{"num_attention_heads": 10, "num_key_value_heads": 10, "hidden_act": "gelu", "positions": "rope", "rope_fraction": 0.25, "parallel_block": false, "init_std_o": 0.0, "optimizer": "soap_variant", "schedule": "wsd", "doc_mask": true, "train_tokens": 590200000}
Each number is 128 + 32 x the weight over its row's rms, rounded and kept within 0 to 255. Layers, rows and columns count from 0. Numbers have three digits each. The size before them is the row's rms in percent of the matrix's.

# down: layer 3 MLP down (transposed), 1280x320, rms 0.0691, rows 34-115, columns 0-79
# up: layer 3 MLP up, 1280x320, rms 0.0698, rows 35-115, columns 0-79
down34 100:126108096177197110120067173123127149158146139128091155092090144161156030167172121124138136125125102106108142100151109076151123092158092086166153189080165084115109138107100108096115084125153135098169110158103106160093102072094128110164168117
up35 104:119173102095129108218139169097150159126120152114156071101115128140126076136119127115086153154116152128108088151207081054123079088154105173078124200105138177160112200159145161186127138088135157169126121206127148086089160097160169090075091177
down35 093:154132136100148160085177096102089213136146159147153092146134115081164081187095151155164107050066112163143115107158157111130114125064158143169154169152109182098155144152134138168110137098140118124138135150142145101159091159106138132135158120
up36 094:073120116137164124093098125119117146080164134069105099095115108126072120087137102124151136134100125178204092140117056132167063095109188107171111124125095106073134126172090125132126132107166118119074106147186104092135152150088133123095163098
down36 102:089103019156168112142109118128095090154117113150136160140121191130071123118066148155125113130139087118120131161183104105162100093171105113113141142094092122133092056114147118169092077151114104071151160111100166146121148127156142162127082108
up37 101:115100159107146168110143116114132093116104112139099117132123109127131086151093115138136169100165213123182134113098092142132104116128116191110076147124090147160088145073171113096104115096113126158093067181152160132093180113084169076133118134
down37 100:173137133080102143141118116147154084116115116042121111097120133140118107095138102101126146157129129079085106108134112106105114145145107059079077098135136112118126087120131098134147112116167178079170144117095136168066078165129151126038129168
up38 094:159135168134133125019085139145094188144141078134133086098143069165146110177137154143096117081175093140110158071062151154138175055125117122144099126102101101135108129149149164111169127129131109139160125122140092142038104153160131088139125119
down38 100:142138101160110133123123108133161154201148131161156164058193217113077177129152142154151166090079130151078128170094132114124130140167100172134156119125133107180112152142134123152137156094111153110053139125130119135134154133113074141129102085
up39 101:133105099146145177126053143087115177128054168137138110108133145115143122140100118107120150092156097136168108133138175078182142127099125137095188081154147151128109118161083112125155123161116122188118122118119190117123110149095143103176058110
down39 095:087149098131104155128174139164182125153096123101110170092122159160169149150090163052158123145080123174121146144074132139145103140149125137162118147131102074126195124086085109122144167127195098125121113146127099155187123132123136111103121155
up40 107:132122078132130082152128133133121067074111136129121157080077157178117117155144115150084119113173138099139137183193169072133084166091124121121180128090138136121136139120162172088090119163149080102138158142149085134145096076119173114087054099
down40 106:140131173192105109093137164061098141139119184150102140167117129092057161175159133115107143120068139097098154169122101144156137117122198149130109162142155134141110157090152169133084134155091167193095104153129105170070123176162123152093119146
up41 093:167086100133161157149173126125065120181073151147075142152075131133154127089114082095110130156116147105123181124175103138168141132126053102119084108120118185116145122127096121115171176175145134086187114186130134082126137128029141215112162091
down41 103:125119118126111151119151169150112171120149110160110097086169181140092145105141163075076178165140173062188133135153129141152115144178115147104118151069120137109190073134064086116207147141117202102114132179146125157114189118152155128131143127
up42 090:118171192099128143105080123142128089132102094195073122136152136133103129117203120152160128127149125093150110120124138152202093142122114154099114124173138132108123166129105142172093154134111090120142171129170119128121108105133110095103136149
down42 090:155075191168148129106113152120117126112118167118167120166131219064163093104173113160124121088066155161143133131180114139141094156088112154116168099106206143158148083167133170099151155152188130142120139124149169149184104104117109135082132129
up43 105:097181136104107115135093118071102134104146113106114135179123117102184129134132045150158127145082183157161064122138125135120083110122185125189119139110081156147111106129107128157139118206140150156108091126160100186138149139118153124096102116
down43 100:174083123121135135126103156141139151140150113070116155155109190141128125144114110137140088113118108130159147155119157119202202066196074136136091044188111140157164135099092098069133141096081114139147224076124148153143210040095105113150160112
up44 086:165097057099127148078062135174160175130106100135128168164095150110117083104134092164060110152174135139126149128096124133063148100134112159146146121104160140134149140151110154132152173130100116125153088125128142170103094071167056051185045086
down44 099:123125101127156106159133152125145103122104082187126163105208132089115159113098142127182139079164126152128095191144135132057135171089111099162144119140121113182092127168128133150154155113102174095129078055172172124127137162077077119142175123
up45 103:110104099150089156053170202122149097123126150099119092126118124166161088189129106155118136042134150100095094095132180181137115080127174106124196079171154123102119090090143148154200149101133185181134109110143103159148138108107167128091092130
down45 111:162143157133131085226086116130115066113121080157138177139103080109119107104140160179073163099144202105110128140089084145055180169098102122139123121113123142056142135139102163123159041107127114129064170147151077188133106074115135158175105142
up46 096:093097131120203104222176086069107168191085130124157132177139116105167115089096153140152156175126152111094143072095133123164118123074155124119151089088122153118203114130083099126131138162097124103169180075144158158086050131094191140203169139
down46 105:156124110112170073066126055107150203102137113200153182088184107191150117137110128123118084141128180117133087134144184139153161157117162136112049148198178129109106117113106056102130099069167178135133153160211131163107188163153153166186154153
up47 103:106142133086101111100134126137151175135069097160129121128104152131078137103159149117136077087096114201127140101082113113156072095137132142148123130113129149114104197127102092094166091148129114134114086202143053115107138098165156136120109140
down47 111:210139131158163162103130075112145140167112139102094207119135147129074145100135164172152120070113100198105135124108156149103092137151096126154114097145131156107159145067139103156128186126118090118170112139095106110112098079159162172096143115
up48 095:163131090145165106137100076166123091114155089115066126176120119174129123087098131177069158135124142149093163135154157190173059151156158122121108111180087090110141199170140092133101070154088153175116125145064089118139133140124105191136182183
down48 101:165112094141130137126053162139145108109111083117137181058115116122093115123115118128114135118081144124098176134114128153138124138142124172144083122070040144150113186041165127122134090078105150147099145110152127182128163124099130163118121086
up49 106:167175133063112101113080169170150170081153095128162167107143099098069112118143102106145122074114117108102142106110133195110159107090134116064169128109129145175151171081122130139155120137100147152129096090117156151111090116174107166130156154
down49 100:148096063070165140110150152103153121084161110161173095112125125127093093128150121073158076148103118135100148095081128112120152151161115158131079023162143170155127142166119106109118133133091116121119095103186150147100171088100090155113190132
up50 105:144097077138123097156146129145132144090039097152084086112147142117093150185116151102143108108147051173178105145110135091145184147120115204127087167165121172082119143109154094153118191156129131125122081089111098070127128143124120115149122089
down50 099:171113146115100131056061071172135114107087152181113129118110140102108102109088138093148172113132104091128162173143125104053052089126140162072100138146120071078124203180108112099176175126086158145171182144100116138092155124091138142168115160
up51 103:156197073069142111089109148122081089081137235118104128128059129140119132119190081167151146152166117131170168116084094187140057138115155162114173155125164138082101150163121138067154123110105131120132117123174056119104097115105104130146072152
down51 108:140166122110133105167118152170069120173156167183132100169125125125138133112095127114086120133138115125161113153109123158141142040124111132107172155113169092138102128068107158171091112095106122178182119108125100094075166160127108108157142089
up52 103:117121090071140143153114097105161071128166159127158117174192087140145141104143151172115107153080144116090098161080123179134088100119124178112189121148149110087106156163119101083090078133141151120149144181157068121080124068139138094132130124
down52 105:166147166107139133176172152081114143102139136082133154179118111169071075127152141109110160154113114129045148180108109084140123146120150103121117167127178138162106203187093060115129171125095112203090136173178143185127097091137147148098120105
up53 109:140174191132147151101145136154145132098146183139189134121173175100181138132142105136139169065133170079120140147109123125077195119177133085138159129131131103127040117137119091129103084121086149160132176088126142132123189196164129105120139130
down53 101:173124158101144131191137150090031091123104142101122113134114124139169110187140112098133170127096121162110125113191111126138142092113164106125115113110129135155210101105116113131094195121172132148161092159106114141069144128170161152087133147
up54 093:162122087134156113158090176098223154071100142090131123132116094095123175125109105183112111162111136157131092128125151114101069159092105094138115165115136108081146159096119099150126116116196112112142066130116165110149114178117171162091145124
down54 097:174113076134090134133131208072092143161139141151121073123123150088109175088125133130072123133108102171097103124194128128093148089104203148094128173090174099152116064159105161099088123140113163125070109098130116108062139163161124128125175133
up55 109:099129129139106128071079126121112050142112126205096125194067102120151103123082171128199145096178148186090105137158131147077124136118101101123127092149135161112103145176090120105102135127123132081133146120110129106126127092093124113116157109
down55 096:126148117095143149159165135100170135164114111128133117119175121139124172096184145110132146121118158114108145130142135071134185092136122152046119098116118116171125139096161122114119192185092118197080100097105093063121127124172140128138182095
up56 109:110143157120157123166093129139129145163094133129118127141106123149184111192060075153144169116087143136100057117174096130125164168199149138111077109156113147132118089156132148166118100111171163071118175143095149128138143095123153126138126086
down56 110:123177124141136141155126152071087148157127124128157114139184097108117154140175118149176145123171121099072121135132151081068174120195129169008120132122147143162107139131183140140024085135120172124111139146127158142173093128093110102101113150
up57 100:136128106145088098092145096109117169109124107105127160115072148150166115178128105161183107136094086069167129092115142104146164078157068082088167131111127096202163132136166152122097137135142144124116113110071071118169093093148098076116118133
down57 104:122133153104104136124179130093131098158101109105141165073138120105101143116193106163130131153161138065126123128115148161124171170118163146069100112122087115185126225103164124206153136126119180110166135099124110117089136130145126108166113071
up58 106:095112100136087191057129135142207164153157146170124079166107176177178115113080084181140140070148114080086147087104126173172076142096115055148111110124148158090182159132087151135097162162163149053138159135106166148050131122116120110112151146
down58 098:127136100168075145108133149095103133146132106127111131109179081141109105118172053160164205136148110157095162179134109138119137152099037134109139149179138105086112156134112115105167123054109123183118088169129144093160116147146196113118137091
up59 095:119139153133126092164130131154131138135133126173123081159070125136118087131132094157121175086173124143134130111103189135127092091142135151168109072129122090105160196064114108151113182148104129130137179100142181151113149167124134164153097106
down59 097:205116127126165123183163193153146150193133133077116142109089185115085141102091127175131098125117140073112111195109154110098108086157138123108134121161137089181122098141144116067195118097133103085133131094137131120124131171136115107191122173
up60 098:129151143139137076074138133108101121139109096102095144153158165146143164129124117100094181205096102163158162132125161104146121137129082161107092066136080167075097050149139092248114166111075161110176098151092088094173139156083171121084141108
down60 098:103122149074122140108109104145137152105131130181141163148112127141104182099115090123093140127155133147151087054138128165115111093095105100110168142041090160105100136107116200151117116129151188115117127201170118133120151154128167095130098129
up61 098:133140115172085181093111177142105118194145077125108098074103126130125071149155120094150131075134141125140136130092133106154061148144076159103123092114111205094136172117140121131132148140156138199101169150147099144106088112152180115099103111
down61 105:118152102202080136176133213090087116169116125073069170066099140132135147126105073119120135133090174068152106169130168174124170130172152134101197150121083137093149143135167101145126193135134106119150179112104114123123140148081137146099184088
up62 098:147147115111194090127170061138146059155129057114128173094170130078189143155063052107097115137130093084158137156131132164191145180091174109159075127128062118089110108047142138136144183176150104155106135112109160129081117108085152111188129111
down62 094:115149095104141097106137166085080094142111199075128125135096127167124180155154108106132174128118168124161155191126093138107161142063078104103128088157107161120152161160151175125086095083097092092147192149128124167159134143076123142107125096
up63 106:142124147139108138152108070104125116135136113137163163104165076139106067175053065129100164145091177071080188157113159051141113062162112135105144143108137157171153099103058163173150100160170124146114103163141117127103058121169116128099134109
down63 102:101103159167095083115136134129100138146188077097120133180180128049120091163118136136125134126058116084175118146144137081142133130136175145068183164119184138140139111137093172152089078096143123160135121188121148183207123158123097155089141134
up64 108:117144166093096108139093136159165071065154099133131179152098140124104133119095047073185184142101193087085152098080102106102117157126120077078111135150065100140139112164174111139164069092121166090050166132061156142144114142145117132152136109
down64 112:142148156073109120108105197153156070113176129071144148165140130103096167102125128115202145137109114148093092119076157090087112131060127100126106072116123159079099116141073167185123105130079109178133145125126125113160135120131124134163135119
up65 095:131101113192117133149075153097184193138172121102128111071121120156101166126078128103160069085140079100097158171123116079121117129166103104159153127133069103117169091064119112134145116109175172162094119155112141178141150141116135175196118113
down65 099:144116175148130108106069128136115139124171143110147115081104126121118176140184106140187100111153094174113115164118154203112115181095166145166127125086096093131170121088197188114115083144142183134127141098105123141105175135097153106097139149
up66 092:149100152141109081147113141130104132107126146190192094084147103167162069118148112181095151095079159105115159101155099072109187111135104067092204109110139153168151095083157145103160083184118162143156119022167134147170154076096145127103131152
down66 100:093138191095135106167090116112154088077085126188056158167168106125105093135092073112108113185100127140152121138104208127163141091133091074193158161130095096093174160125123085131121144141168165156133076113137112138162152129086111078143144126
up67 106:154114092036173124128118091113166123146109113113102167098111139117101125065105141064116100110139157138061133107190112087104084090146190142149123126130140128080138154139132137119113130150134160127141069114160126112128126097135121153160061126
down67 110:112167148138136102137107130095118144195147120110091198152098123140159083129094104114162145071159126160097070164178080099102069105186092119086140133166191181153119190059079087145123123152156144113156103118152140074123134100142129190133181106
up68 101:130114126120136126079114169123068150162111119146087108122171101117066217166152192179105112110136089140140072111123108101132115127140137177130084184114130143105099169100102148131163133143108120057118147141103093117046132123083107150161159170
down68 100:129146089073154113173163110145178165096094091109115167121094157090112120130153136097130058145114154128136088166136135099123146106157157131118102132157155092158150120104120123125112168096136154204185129128135095118173153148103162148159146116
up69 106:201119116105086116141121158134158111164169067137057106088090189111158141134112113177081167100118110087072129116087183123122109141084116138131150153136050153088112160079157150114144078119153157091134127085098125062100146138119144110147174152
down69 105:099115079093138110149132151065091136072137090104120079119129058136151142184176099146163130123136150159123089192126087094146213124152087205102106167143081145116103087095159138156114113107112102139164140135137128150106105087157108072115127115
up70 097:140147086135149149072146165183110110127115120148104120109086137087108154080183165065084107083109067087125156154155124083114201148170149132123092122071091146101109172121173200118131145128092085117137126193108112126092132104205098125171134126
down70 106:093129105205110142046083182186143110125129127194063140086104121075126171097098149087153101100160156057128109091103143121132208100106099162177115141091117094114140173185094202098169121136120082140134135149135104141144149112147066141131115121
up71 100:174147103107145082076108147121135136133081142115095134153175154126072081128137121123204123129089134106122169070098134184166132164126117134157129187133093169130087155103085115127185189147154084136221156142129128173158149138133120191124130126
down71 102:135130123137116098141162143076162116181151083156160133089100132080151149143194112153127133178122089115141139143157101136086114130127139037139116130081158104131097091165162102122106108115075185088080132088153111168051159119077095130194097185
up72 099:085083143128144149079202088156143134169116049167146179155154075131105104109123156146163104085146114090151134116123178064125167114147092147125109131143125147128046127158134134096122107130089106112124137170084121160179122146127158124109105138
down72 088:174117094165101095191155113113207146117155164136091145095119157190177132126124142073167174136197127100126112099129138119088092157127113152137126077129067173146162189103181116160096088134128182125140179105193104144150147100141074137194093126
up73 095:068192189137100154172156114119098100114143164118136165122151080103164138129125116072091091102105098110091133168103123083167145139096110084119087096065141146079126093139128137093147106139160120131098112131098141147109122180140145172132116116
down73 106:101157174157129114181148130137139161112091180085165136094163132164116113118128156162159116129173160094192087128079204142108187160107198139108167125115168108068089111161115137131115180119115159141102190129096138132097091178140103133122066086
up74 098:142086134140113161157149115163166136139136156138212135173151081142123120139139099122147139122117120073177155135133124115106136137118101115176135172154217174136145150103102114161147174106144159115200162098144168160152102130134070128151138128
down74 098:062156230175153138121072128132123174127113180132073130152129142121108128111107173137110135098130108103167205141117161119088099097120137080155165114116092136085151108089126118170145149119123162151113106109094177149122140113103095131142113152
up75 089:103084135147057142095138161114130153115119101138195117106147176170128162130179117201037153141108112113163193151129152162159152203109140100124151062121196122107159131175121133128144142132102129097111190142116114129146122088142151120110088088
down75 091:094110141130146149220102102105124083138148134154055120120079123099161103088125136088140089145139102137153109130138121119069163136159073156186129112105118047153164166193132112160105123111087121140130121095085140078171111103098104150112102113
up76 104:142155097126107152115155102128163167147150117108134109187169130129131100086122114255128149179154146113107181121059158118060101151126085115115104105166161188183094157166114165139118140117155158101060111076157131107107070099099191152070138065
down76 106:161091117138133160174147157087110165148164093128074148162091066103161090140128089162150169121139061148126126132131075137076131126140156113121073148103131057096126145101101104115139137150098104123164153106096106172178136106129145090118080176
up77 102:077069130176154129114129093118198169023142117153119193124095146097167094169095171132100136148134131087148140132165107165176154086134143191135138125099133119072083148121142130065123086148174125123155079161118112108132106093151123170065170081
down77 107:143124106153145117155136135167139096129132098150089097163075085086112149086181103081061163150140079161093110140091146088160101106136164096184128065113140123069145047147143116108097130181105155104119139160093090192103129121162097084086114107
up78 103:124162137150141086151178127140126120128086133108134138137095108095111088088127152186137193137150233148170179148119172150173129112147143178094150112111179135108069116087086164105162115102166110070203143111159107133126108134106077131066123150
down78 099:125137188173170105127127120143084110118100118145145052084150120114120163148113117100142194123140189064183134170107111131132192187100135063127081142133142124097132151110078131157061169153135090174141119183165152114130160159178117190153163122
up79 093:166169178133152161128105154093055134156095104148186137146083115181089102111131131171189153087191135188114112119156101130127110147144104117119174101071132169138220148145130100104110099132163160088127109128115163108167177151095104172124091183
down79 107:117179128125163121142138129123122125106150137175190137151073080164115096126112131151179150143171111101089103078164135165174126153140101106180140086120078189076143106090128089132117133158161149138201120124093146234134098128133127098149116106
up80 097:082123090136146105115101128168104090126136114078133116114093122165139122159149163095180131134123098136125117104043108133126144143126191155186121159137087134118135139117123075118139174084149096162129055122095169131165163174165146088180175138
down80 098:144090073096114110170093189123132151150087153105141132116134099141134164181177116132073064172109155118091109109167096176153143163112078140107128102108124168116150114148149109110133136118126115087157160140149108066161118123128100085144135104
up81 106:113103138144121120111123141106082080146111105092198110110101160077065127118152118110113162110139207094070144133157138108188103111177089121105124121069110121081127078143141169114164136169127160150107054202109048098151080157161094163120136131
down81 107:135056112162086142134106116115123132163107129120157081098132181097158138112163177114112088151102135127141083116152075151139118127087101090128140119112086103139089125111100146071149168125127144154135137097141164164087105139170107098134132173
up82 103:177119154179094111174107130134189090100125158099163106137129064127085059097136159099094118181143148137078153111113165055148120110136111077120148143113095128149136117144089154188121151197155139172119073153120134121136091130172187152126121135
down82 106:171097132126128137155124160110140122069105095113114055152191106118121183154170151142129106110093118113109039154151113100168140135086084130111135160150126136103107127149062111167119140097088123135141101111178189135081122115077117156188168105
up83 100:128080110128131104138123206139080154164113033049144138119087119163119098143096191123148149102118089116133103133181184103099083138112130130112040091143107127145123165171134159145091127105161109120137135220165118094139156127122103069135184148
down83 095:128161081144092111150091109077162142118090151135111127128168130111094149124084152175132146122125138099123148218083095137166159180085172081136095078160099171126160109141123057097140107088088147092094105081119117140071175075120131098137147067
up84 103:146187127113126161076130136116168110109137126070094095165157142139120147115088108151137131128099136141097128082135143169102166152143118131140157119092183129165121106192121129097158095146190152129144176129141109080171112065090110096130073100
down84 094:129090116124115101160107112136161102078139069090021119152152134135086138162176123125103190086159144139140160097111117146095135157132185155100135085143087130124096108129143126091122148158131136100120215151131137136103095147178139104196126110
up85 106:123106136117106050097169100105148114144136138112136106148062081139156176163127108070122193145144157165082197039143146132188125167166164142095142087096108152111169143167142124157140079124141140147114120184138118113109137153131189162094091086
down85 101:137103116131090119174112160110147095111095117116137123195159144095158140073157171053133129081078124108165172167119157098122116081151176071112166160121108150114117108112057126040155154114059070120182098171102078144064104093184120104131071142
up86 103:116144150123155088076151140111133141113189054129166080144105134084113131161162112136124114088163129084139112102174109201138116130108092177152151161082147106151151166111112115097069084162167126108096084135162122183121150134141145056175083129
down86 101:170183091096145150081060109143116166117191125089072153117095098154149121098080105177096129160145160134139113119163115117126119171134120089093121135185111092092079151107068136158090134091127143156191129116174184113156139130084130107142109138
up87 099:113143151133124181126155156129103130096123124124118140126138141111110132097091102145030144157094112103112128174107194136142120113114137135156092129153069100135151105127144167134159153137080173181085181128079132065201132162185112150109066142
down87 103:140166117194081140149183115182140169141140125137097110072171075183164144182140120085123127095167104128167108028084129093147128091129140172127133108117128051161187138107149140085208174168095127152174185175139172143170126122157098116097056119
up88 099:132136187116105112165116157147155151132141119116131201107164147128129126120055088101109101102112135152120086144077166127150109083062133064135116056122136112103140182160096145126124154075099092091094132152084111141068139166157100185094103093
down88 100:151150101126142070099177112091133140148102184117124096079141100158112130180099155154159090085072129114117094102133143073117147148101141184188153135139104113150163068081153156117147135191126109113111132126165127066136145116080107083140087153
up89 107:149076152136129094113112139188160144153111133164067101117128156079198137119074127104093089141117168085125167113101176074112092171145130078091097138139176150121132120119101120072073136115106124120104069156130123153081144108124166075107150058
down89 102:172201147188093116148088118170155115187116138121120178121044130088161111131096127097115083114083149138165161114180155103029064080161147095099144102132125150147135089125119103154165084120150153134128090120127086140181158090157117130143140152
up90 095:143113147124079097134159150127156166133146175070156110125086165145127087139114134137117164153163095094099145114109126072098106177145112161130109153102159091165130089091100092137104148149059087129106176202146114103071134164156166145142102116
down90 100:092112175111093091115049162151173076120118114079129136061147127153115083125093167105070126093191102146063139136119097101073198105105096155077120099105118187105143103114110056126129152100153158091146119122190091131124138143114162161113104167
up91 108:126107146096120160135087081111045090174126098118131183158113137150107149150080077141170102170114136142177181119143069133130129088116072078120097131134075107166108058186101059123088199144111102135139144160160132159112122123128115147135125146
down91 106:149130162148088130118137124154168094126106113119161170081139138098121146166106112112145116129095119178129131080124088134177084184174089110162117155164099160086133108062152147116127168158131107136127146132105182142147066116111155152147141135
up92 093:130114086080155153164191117162161134129139166155117180150092147103138122177145074165105137139118110125115102086131147119099101093171099190173144112063160109116130170157097150110165179125182165153140139099106101137136149086113112141117073057
down92 098:133111067132206188142147114152146088112128113136070139096104157076122099174148165130127160074144131152152105111111170116169098122123157151062059115048135084102138120116125180136118182118161113129125140114136068132153158150150100135143113127
up93 100:138155101147183129016113139139106150187106103089140088083117132198138160120125088128139137132059183114091194125076105125082149120097113121156183094119102155089134189133128106158091067166096142130172117137155138119186172139139150065128160055
down93 098:131135149111111190173125126129179095076059141128199105128141084142114131124059138161119157150138111164178088191129139098128172143131171121057118107124083087174071163136089125156152086151119119109100136134154149136127097095153100213152089175
up94 098:169122075122042119115172129115110103128129158153122098146151123143118131145097188195116086080153171137128150119158135126136137105132091171137190110152154143099083095073149155143173183163110121085144098120129116121085153164128162131132105177
down94 098:112148155093142131152101144166164122138120164099136137095146131107151168152133130140148078138154125109098139086086200088108122146137126065180161137128130120161175208182218170171108118094064123103169153119115143109113184131160090153106120134
up95 098:168142156156121118158180135154105127139144116132123131117130182086118140108106110133080093103154076121088100159165153192156126110154084181170128129145115147128081169114137136107109087108185191141179104045107127124144114128153106134146112145
down95 099:148119170127130125135161125145154126174136097127183182178103114118158133099150143116128145128139116141092140211117072092118166130118188092180162115154140130117151093130069135098130130151096175120098065169132081074117057105108110226120113125
up96 114:104051129070155148151101113102147149104132141181128115087090138174096147122105154164100175168137084154162102098060099142144189144098179172160144091162108132149098159131070151062120120142232154133109133138183169174083121120124130105153134075
down96 101:117117152135148122157139119084171128145140156065118135139138086140133134111139082098125141083136084151101115179141177049153133118149149107163104154107138157087095130094098115173111112110118125125147216136117088081141132147088111111154167162
up97 102:194129118124177149150129142129139110172096109139117125135126136159134076164078154128115160154113138080123078151123087081122164178105084207087128108109114162112132160132208101134161111147140131132107075129098133152140113167202118098143179119
down97 113:143117177107152146120144125162171098084152103089116124143131195168154105161138156147117161123113146211118110116121133090116150153118069146086181135174154138155146144074102134145189087157130066121146126106089079129119112181068149115073137135
up98 101:093136148182096095134084110146152097083132174130142147177178110138134126163111095067086083100120118141162111118102173085129154219119143144138135167115120110115116101145177141100136137206158163144108074173152072133106118148118155139115116106
down98 103:131090180154142197188153150163176143113130069113138118128146148069142095123098142131134203154063119091135140129075166120070097128100142157101074142086101151108176175114165126104123119108154094089132151127144117217177088158103139144118124172
up99 100:102141107152066151157155156169141094091089143096142137151115071137119143120178099125126187175143164127149124193186116115126114153211122101122109135109136110141160081142085114151124120170131171145096135149082115169106179133150124134109154083
down99 110:115135094110085092135165122109135181099110138147102110153099039112115074118147140127147090146096195067100127120131124131150138103168145128109162135074177123162177125109167116140099104166134088158129060142111089135135152152084149078098133109
up100 096:137120198133135155143117088158155144116157074100067122113166048101107119150088092174122137132144130077111123114154148153150128049151127149151165093090079123099076093104185084100139103113125113160123140110128100147148079153063140083140115173
down100 098:152170148140156119158133129071105081118123081145083158093129131127142112160165118167120114018128050160086175137120084157109100120164144147100122131149177138107169156140205165154096106195084157165153109131093094127193118111129128158099133183
up101 090:124090125172139155144092117107154120121125087144146101167204129139196105106063096163161139159167113076126137128152103099058120133137084172128196076144108123148105072123108104133161090152170096109151166176111147090117098156163126091088138105
down101 091:188090095160092183042135112150101139139172115167137085150225137112110154164143111086094127104161194104154107186104102085123178113126127143117136161145148106045086130144106153089124075126133136165135089177115138182141106091154092154102179145
up102 102:089161126125130131063110165157082125109148144085128130086084110142057138127127135140130150081114129082133139171127123137135182221116095146136162153147122033120098080134092154107128074143130130100145136134133140074125096126139165155177138137
down102 105:087078125171107116118130160133108155145054080104174103180165129142110091122191144162116137091141109179130163179111170169138139117111105123097112114163144110094095135112113135076171108130105078126141117146134168165107198135205137109115123110
up103 094:133168103146138177142166160126137161145137101095142129116067116162110104122096141168082152140111144107180120155166112095226145114135119128147152087126187145088115101090157129162137130124175153111105123121125084136130152155111093107136155133
down103 088:136085180143126089087090123135136119106184163159162084141100182141115143122142163120170157153128085123054173156070132134100109139121157213124143211159061114180142123143151181134156108101099111187121125046119139086122124099142096144145120118
up104 103:207140149101058138167158158131156100120147128082157142089112113126081151128205129109131243096135122093169125186117157107106130107153125117162144136154127119099183117117126151198083112082117155104136169134108119122149124153110125102104131088
down104 098:085116103181117105154133111127132116117088107077111135131127078119120137109189060150095178167126091096136106088077170110126103141073146139167102107139109153116108135086137129087152109159128167127102140159115135156099103139146129094159118134
up105 099:116120185187132082067182123148178153162144116132102104098113130128118138073137146159147102122104091075132114030086117140112147164168075132122152127146171112113094116112160171062082101164141084156119161130092188125110068096068122117156178157
down105 100:119151093147118131091168101133120110125106102112153119138125158173144115179083136090157134119103087036114089145113115113152130047097125161128147144113061075168134133054145161086119098152100136224148084129122168125132141108097159145167133136
up106 096:141104180064187168126104135120107130104112123127140165174121111157071151173160064150136119177121154101100125149152114123208156147172134115117121085162164113077220062157161183135130155128107186157129109092105119125108103169105189152107129146
down106 093:136104178138138122166080181104152116129158072104161137139165120166139149186179187134098192132083093118151071104189152101126155147100159106147105143143123073120142084105124134093227077066079086123135168144162196146145136173111127120143120164
up107 099:115102133088060113156137163095116094083141229130137143101102118144126152136074163155090110122118174121076133111144140164107093098191099096126104184105085163141112135078167100051101048185135144120069026156147112160095084162118121097112094118
down107 107:043136137111111095080146188099139208129145130136100122148133109136173184157152109112109148210155087070089168135126101111173123151183121113107128128162202162181188104145227134113191168172108132084142095069119098117125176133161107116087123108
up108 095:124135149147206137077179177129121155158077092069151134183162073112139062134137144193098178100129075099133179119145126132195119175148104099079119161128113176162090109126137148104137106127087126105175094111140082095153155129095109172165152146
down108 098:176063135136132109147044073092109171134137088137079177146150128166135107145138072106127042170137139128087154060102123097073066129161137140186128095151075118090146121167126143078161096117122190057162148184154134108064098099126146145132109139
up109 106:152151128094078181133139112060148116127112145095076124106099097125127121095104124151127109147128118140110059135185097152069132096087139047135138113074089120184144114111095134103073145180114145147148135147141140131116189146102060105154124211
down109 102:118108110117120132083095090104107137104134201096075113103166176142150122200116157112131101134124168152159198107160132134074124166213126179110123140139141058108111171180122069172137123122125110171142121078196135136173110091078080114138200167
up110 116:146167133093087051092113079129087110107104111129116132159094135143079096115157082063096117148139100105132103179066180163136149104125140166076122111142105048109183133066086139148190130153143090126124117143073140125074051190110132145178116126
down110 111:093146089155130110172090132149101163155081124135106154140116166124095092138095133105087155107167108107150141170173101119149116091134107160172133203107101092091113123147089129120092149145126175155132116168145185146113226132177174090105117147
up111 094:119131178104108156113092091093186158122129128153090109113105091075090060155079101119107127086175135144139181112139112114130135119134192086211141094162160159161120132086165130188125162099137085135105167069084166152164070130151125110105122122
down111 098:114162052082109133086125150127162123124101158143147135068126163135176144137139079155126146145099113151154144096169114117091168149143151115127127145101110163129120163114168181063089096116134179139137088166134122133124124139189167136103086096
up112 132:112096139091111116087095116132056072126091123128089162161070157092127143124132081118176096068154114178109097170131186104142054118092073139131167133109113125099108121143092068071102119126070167125116134190141140092141136098087151144059135117
down112 117:135135135095114140114180114082096108175087109189177161135151128110108164139138168143124111118131157134144166121160165079189118101152108154157097171108123082181123094156108107167101167189106179155139102081082113111160133144156132140132171090
up113 083:113111149151147141059099153122130136089178137128140090147112108140131124173085150156132097162138121120139149087158146173127125123116127064135113142094136086098094177096165117099111080085095157178150119093094101099125146135147177136120143110
down113 088:119167118150147102095150121139107101131148148155125129129086107145099139152147182128201121133181197148130081141125153163155185134144150091157067110087098123118099143108147062106141201084132146139159083117071148138139101132107157147174024132
up114 096:125126108134118178114108109146149159076124187126137177113060129149170109163125153146139123148129141065149141154140159063114112126083155089129154106095090136109143128151101130101111074150166066147125163176145162200114124107149121128084104138
down114 103:098092118132124163129133143150166138075165153144138140210149158135149109180073149139144161141128169099140146066125099124142111095089204098102153126152132071112159089074176083116163175127096086144171179147132129109113103111172165074175181163
up115 098:077084145088119132165118129132140158126105167137125123180114110114131139142165108136089179098064165162150075162106116150101160143150144144189135156153102109092098157104115115154089148165118123149136116119116123086070135109144145114118192081
down115 090:123130139127125170120088160104185116125184157137183114122125128132140197148135137109122097132163154108093088186161141119121093150174151152166135165126107140121098107159173107175120150177112092125091205140164107148173150103139142141146121109